python train.py --num_attention_heads=2 --qk_norm=false --learning_rate=0.0082 --lr_head=0.0105 --decay_fraction=1.0
Each number is 200 + 30 x the weight over its row's rms, rounded and kept within 0 to 999. Layers, rows and columns count from 0. The size before them is the row's rms in percent of the matrix's.

# layer 6 MLP up, 256x64, rms 0.0973, rows 150-175, columns 0-63
088,179,210,221,206,161,206,208,180,182,148,201,170,219,178,210,149,220,191,242,233,168,157,252,203,199,211,227,211,193,173,217,235,154,211,231,168,144,212,224,244,195,158,187,258,233,116,190,202,228,188,188,232,226,206,174,218,186,258,232,209,201,205,188,149
092,215,149,192,221,158,179,193,133,205,212,174,191,188,155,232,176,181,126,216,230,196,226,210,207,191,186,217,152,196,208,163,216,174,181,206,158,178,192,186,191,158,217,171,249,231,204,153,179,129,240,247,179,189,236,178,197,204,199,233,142,208,168,189,230
092,197,202,184,129,180,133,214,186,151,223,187,208,225,160,235,177,155,257,175,237,211,189,225,169,207,211,137,203,205,172,158,213,118,182,181,222,165,187,220,209,223,176,221,218,178,221,225,223,237,180,189,190,176,258,221,242,193,206,170,209,214,214,182,210
092,234,175,229,144,213,181,229,180,230,234,279,160,218,168,213,211,195,160,156,191,198,234,190,171,180,228,233,192,229,212,244,212,243,251,215,223,224,192,246,206,245,198,236,199,186,168,199,158,201,171,189,229,157,165,212,199,245,221,171,151,226,183,166,217
133,231,201,195,201,191,177,217,262,164,198,146,160,213,292,216,188,175,172,176,182,184,229,175,178,203,150,226,173,220,194,224,157,212,138,229,203,174,195,200,227,223,182,156,213,207,210,207,194,210,119,191,207,217,173,230,215,152,203,191,193,241,174,249,200
121,220,191,217,182,159,177,287,132,222,195,185,133,216,192,150,192,162,191,209,191,228,185,221,168,191,194,219,147,253,236,247,147,197,184,202,154,186,181,217,189,192,210,207,196,240,173,188,171,193,235,173,182,194,174,177,186,251,231,172,175,199,216,175,174
097,177,182,166,185,206,223,246,106,186,206,175,245,207,200,153,157,209,154,216,165,174,165,183,167,239,174,174,154,180,190,198,177,165,248,241,221,204,168,205,172,216,178,200,163,214,221,192,231,199,232,237,210,194,144,202,201,243,152,192,186,221,220,229,169
118,170,225,177,190,217,223,154,217,224,210,199,197,190,250,223,166,245,157,244,178,251,203,207,231,184,199,243,195,214,216,230,195,219,220,213,227,153,231,173,189,255,201,176,141,257,204,163,157,214,237,191,236,211,263,213,232,166,156,213,188,245,214,176,188
093,254,206,215,203,171,150,229,169,168,201,159,181,242,172,200,207,193,225,153,187,214,184,205,204,215,135,176,242,146,230,204,191,172,199,194,199,194,177,289,225,197,161,195,167,202,183,208,189,192,226,195,206,173,252,180,164,265,188,185,156,209,144,203,224
082,223,179,205,195,252,245,265,173,212,250,190,221,194,159,178,165,211,217,135,217,192,142,173,168,189,209,191,170,264,167,205,193,190,122,156,229,208,184,180,202,186,185,187,164,180,188,193,197,188,170,200,186,212,179,184,225,190,173,243,167,174,179,258,177
096,186,231,152,201,230,198,171,132,254,230,233,177,218,232,247,209,195,160,199,214,197,208,179,179,206,198,218,226,251,161,268,210,234,152,206,192,187,217,214,223,188,192,220,189,225,246,172,187,202,225,172,233,216,190,194,244,237,198,133,222,228,249,239,166
091,197,166,222,227,169,191,205,194,205,221,181,218,230,156,191,203,166,215,221,177,202,211,204,198,236,216,201,136,210,212,208,160,203,163,234,138,272,186,222,216,188,242,219,138,162,218,236,228,163,153,143,248,207,199,198,220,153,211,182,193,142,186,238,203
090,211,130,166,168,147,150,226,120,209,195,205,184,189,195,219,216,199,220,191,200,149,146,223,175,247,223,186,184,185,162,176,193,157,152,186,196,243,190,189,235,237,207,156,231,247,203,184,191,184,209,204,194,191,158,217,235,188,209,192,128,196,204,180,190
091,208,162,225,174,231,206,166,177,233,180,133,244,205,212,200,189,179,194,249,243,177,120,217,214,184,154,231,186,199,181,164,175,204,185,261,205,224,226,190,202,182,183,214,172,192,212,256,217,223,182,202,210,128,208,208,157,165,235,203,207,253,197,159,212
096,177,149,210,226,243,218,207,156,188,219,173,222,175,215,184,166,151,193,220,236,209,229,183,177,162,223,186,173,212,164,172,183,188,152,218,204,171,178,211,129,132,164,227,161,187,219,221,170,223,192,184,217,197,147,153,222,262,166,243,198,226,182,218,191
089,169,208,185,202,210,149,231,199,261,221,177,235,195,249,230,181,180,178,255,194,193,191,186,249,204,193,201,154,164,178,156,230,207,210,234,174,180,170,216,250,224,223,208,152,245,174,228,163,204,202,154,219,210,126,194,194,221,171,205,223,159,192,257,193
100,137,195,185,165,185,192,196,234,211,180,150,180,143,193,233,226,185,171,151,204,177,178,173,210,158,159,176,196,159,180,183,177,174,116,205,174,152,189,163,122,227,197,223,188,204,169,229,195,200,191,190,201,139,209,181,214,180,195,189,178,221,178,160,205
092,176,198,192,232,183,183,208,228,205,216,207,202,276,203,178,145,242,133,211,235,194,235,182,164,185,181,165,171,234,131,154,246,212,155,188,194,231,180,211,148,196,194,240,197,190,238,176,186,193,192,212,211,197,243,166,227,188,215,219,218,150,215,247,172
104,196,180,233,225,193,155,229,175,233,186,191,190,238,174,198,207,221,160,181,251,192,227,165,200,175,204,171,201,214,239,197,207,170,212,203,228,204,172,225,188,118,200,180,200,212,168,252,178,178,184,248,140,180,193,231,221,262,185,203,118,220,212,143,207
111,178,191,231,213,251,219,218,155,172,199,177,184,205,206,188,178,267,212,200,218,216,160,211,152,222,192,187,152,217,195,154,185,184,179,201,237,195,207,192,198,138,228,162,205,224,204,227,174,193,170,157,192,160,122,213,231,230,225,185,161,159,149,137,204
104,154,151,220,222,221,224,235,176,208,183,194,217,241,232,176,194,191,173,180,166,179,200,158,140,205,181,229,175,214,187,154,223,188,223,198,245,219,170,209,212,192,206,153,211,181,234,206,175,210,219,196,197,179,250,193,256,281,185,189,126,253,229,222,183
092,252,225,191,252,179,147,215,202,211,212,222,184,205,181,207,162,212,182,136,191,207,191,205,237,220,227,240,236,151,214,189,170,249,230,220,175,228,238,230,249,257,173,199,161,197,190,199,243,142,187,233,199,164,161,203,180,190,172,215,163,213,241,210,243
096,219,189,193,238,229,212,264,209,181,205,213,185,209,254,235,149,247,219,178,186,185,189,225,240,181,222,190,228,217,195,180,211,171,211,236,212,239,144,222,167,256,214,188,162,191,196,220,193,192,182,245,221,140,251,231,201,232,200,145,166,201,256,227,167
097,209,200,204,205,201,217,200,202,192,172,164,198,181,182,198,181,205,178,220,199,228,188,249,152,208,214,252,206,210,201,191,141,213,197,258,190,239,173,171,186,218,259,183,142,206,208,150,237,210,243,137,230,257,236,200,163,190,208,232,230,213,176,245,131
096,225,196,247,181,166,214,190,213,176,268,148,196,183,203,173,193,218,218,170,191,206,211,216,267,212,146,267,240,194,167,195,236,156,170,234,159,245,201,179,233,221,233,177,210,167,256,175,238,228,205,203,228,180,227,235,210,210,234,214,182,222,203,231,226
103,188,206,221,222,252,201,152,226,183,199,150,189,255,183,234,199,199,206,200,177,203,170,195,183,176,196,206,183,183,167,175,159,194,197,219,237,143,190,254,203,223,245,198,207,203,237,142,172,213,200,146,254,160,201,189,157,179,187,167,184,144,135,235,172
# layer 6 MLP down (transposed), 256x64, rms 0.0961, rows 150-174, columns 0-63
092,155,195,191,124,160,210,202,213,171,157,175,205,236,211,217,252,214,231,207,160,190,225,138,192,165,162,221,190,238,254,202,240,205,187,193,174,198,203,154,217,185,207,218,205,193,146,184,240,213,215,161,167,198,245,239,233,222,188,137,192,243,208,188,198
100,215,220,200,176,231,223,218,225,206,215,170,229,159,247,186,150,231,246,209,197,200,195,203,196,231,199,216,194,185,187,232,224,218,222,172,247,249,205,176,207,216,209,246,246,185,165,227,183,240,131,130,236,205,179,232,236,213,253,252,217,216,248,169,212
085,213,216,147,213,197,222,152,181,220,186,179,219,222,195,169,223,190,212,192,183,187,183,221,226,214,165,223,147,218,148,142,188,174,172,231,176,179,205,186,155,244,232,247,282,199,193,250,174,204,173,233,191,153,227,168,232,199,150,186,204,222,160,160,204
096,194,220,164,207,213,204,206,196,196,180,159,153,216,167,194,198,192,216,177,198,204,199,214,179,172,192,202,157,152,146,168,155,160,141,177,211,158,138,204,163,195,146,210,212,223,252,247,213,188,136,225,216,189,211,149,168,173,155,241,206,160,187,195,217
120,206,203,151,188,220,156,184,194,179,207,175,202,240,252,182,174,180,232,149,189,158,184,216,223,165,280,161,221,169,224,199,191,186,179,190,186,179,140,185,194,245,219,247,171,208,207,232,205,211,209,235,232,171,217,241,229,224,177,137,141,193,228,186,217
070,192,162,214,187,226,128,189,238,258,215,249,230,184,163,230,184,203,206,191,193,183,175,215,177,199,198,208,210,203,176,194,204,185,178,200,214,185,209,224,138,222,162,268,182,173,234,259,223,221,135,270,260,182,172,201,183,210,197,234,202,213,208,223,232
079,205,147,230,190,211,154,130,183,152,206,186,178,142,174,219,161,201,201,233,178,222,214,183,203,189,173,205,187,186,241,145,219,208,218,196,131,224,216,171,238,170,230,137,209,200,157,158,181,179,229,198,188,194,210,218,203,267,196,168,228,234,219,223,213
093,182,188,188,206,240,200,215,213,266,199,209,202,208,190,259,218,227,212,217,187,225,179,238,201,213,177,240,217,185,130,204,222,180,178,186,226,188,191,203,145,236,164,247,205,208,250,287,212,216,184,233,229,183,182,219,192,197,188,281,211,214,184,215,259
086,206,188,184,198,177,184,236,190,213,218,234,165,231,167,205,231,228,166,212,231,187,194,277,201,207,120,207,156,181,196,207,182,183,125,172,211,177,208,182,147,223,186,201,238,186,239,245,231,220,205,228,190,188,184,161,248,202,212,272,217,184,216,230,228
084,209,161,188,169,163,183,180,247,159,190,176,152,219,213,215,207,167,195,191,166,232,156,125,262,232,229,225,211,201,259,190,204,195,255,187,238,197,218,195,215,194,151,180,196,188,193,157,203,141,238,202,193,170,236,219,207,216,186,151,214,162,159,194,184
113,200,236,251,223,225,233,242,204,189,227,203,225,147,193,151,194,151,246,214,195,199,218,244,267,178,218,157,191,168,213,150,183,150,237,187,241,205,227,187,187,182,212,172,204,218,196,198,209,211,152,201,184,251,229,151,181,231,190,215,218,196,167,133,193
101,187,232,177,169,198,180,158,222,170,215,215,184,211,203,146,155,252,163,158,206,197,180,188,199,154,224,223,176,154,220,177,234,135,190,177,231,147,177,205,193,227,179,164,186,241,203,208,206,213,227,255,188,269,231,184,215,224,230,261,214,189,212,178,168
100,176,229,218,263,203,200,185,218,163,243,166,134,244,220,201,240,210,169,172,206,157,212,226,229,254,196,221,194,207,213,229,171,164,219,239,224,246,185,172,277,223,190,173,195,200,221,202,183,204,187,126,182,225,174,201,184,162,183,223,192,208,200,243,162
086,190,196,202,195,190,168,216,217,161,168,213,169,197,226,192,197,183,222,214,213,152,219,214,215,170,275,189,200,191,285,175,177,239,195,220,230,239,177,164,198,200,193,190,187,150,189,213,216,173,176,204,196,211,225,275,148,225,158,140,229,169,204,151,243
100,209,227,204,188,179,197,184,222,194,201,195,147,204,198,172,240,276,189,160,174,201,154,191,188,223,155,183,173,167,256,219,223,282,205,219,199,188,194,242,282,202,200,198,225,173,209,187,218,184,245,150,185,252,204,230,225,167,233,188,222,177,175,199,189
091,192,263,196,193,134,219,143,218,184,189,178,208,176,260,227,239,146,227,218,182,199,234,186,208,178,224,223,244,228,234,189,205,211,209,141,242,216,249,162,192,185,189,235,204,186,153,179,244,189,192,174,159,202,238,246,204,207,220,168,226,218,161,192,177
083,228,197,162,177,206,229,188,151,176,171,171,208,194,187,141,151,171,176,192,246,233,223,184,203,175,200,198,200,222,250,193,182,232,210,223,206,240,183,200,262,204,199,206,185,214,249,148,196,175,232,207,208,182,158,189,232,145,226,123,181,157,174,183,147
097,166,186,196,219,196,186,203,172,252,166,167,220,159,190,303,235,210,211,234,205,147,164,223,203,230,229,257,207,219,211,245,206,214,212,230,214,212,182,229,177,179,218,186,176,196,151,204,218,173,187,189,244,188,218,254,205,226,139,193,186,200,152,165,211
076,178,187,187,213,228,164,158,223,234,226,218,177,228,146,213,223,213,218,184,191,164,163,171,180,188,207,186,212,202,143,172,202,185,120,188,232,145,172,234,194,223,144,204,162,232,252,273,218,224,171,226,232,175,172,206,221,206,183,242,189,216,186,203,232
081,196,178,218,246,235,183,185,183,222,209,232,213,180,218,258,202,230,218,224,161,194,131,226,197,194,198,201,175,187,167,194,185,179,159,157,225,166,224,217,160,242,183,185,175,251,197,246,211,220,167,233,220,155,186,193,221,190,211,302,212,162,214,208,241
089,222,208,215,241,228,189,159,247,214,209,192,148,251,210,282,197,234,198,179,184,203,222,197,211,208,198,206,236,176,130,215,203,210,152,186,178,223,223,249,267,241,223,189,184,194,167,212,206,170,181,258,191,231,172,193,195,154,192,187,227,167,199,157,171
091,162,180,144,213,197,182,196,200,187,215,205,201,247,190,231,189,201,233,222,187,159,227,173,212,189,269,176,223,200,158,184,219,178,153,178,219,159,203,184,199,210,176,247,234,247,195,210,210,265,198,211,201,197,227,149,208,286,193,153,219,262,192,190,234
092,212,180,194,181,181,171,220,239,195,197,201,149,207,185,124,161,200,142,208,215,212,172,181,198,188,201,198,194,167,205,191,178,195,222,217,173,256,168,229,200,181,231,130,177,201,193,118,182,167,207,196,185,172,161,194,196,174,151,136,205,184,149,185,153
092,201,152,214,187,221,229,201,178,219,252,242,235,194,210,186,185,197,266,239,224,164,205,244,213,194,163,253,184,181,223,183,228,136,166,179,225,202,209,189,170,188,166,216,228,153,198,242,168,189,121,200,188,166,170,151,237,215,207,165,178,191,226,206,181
097,191,188,196,162,184,134,222,201,240,207,182,255,135,187,187,198,266,149,172,178,201,196,211,242,173,180,223,197,254,176,200,166,202,161,166,211,165,213,194,145,188,203,113,212,218,191,248,215,205,160,216,200,197,169,189,187,169,195,201,209,242,224,217,200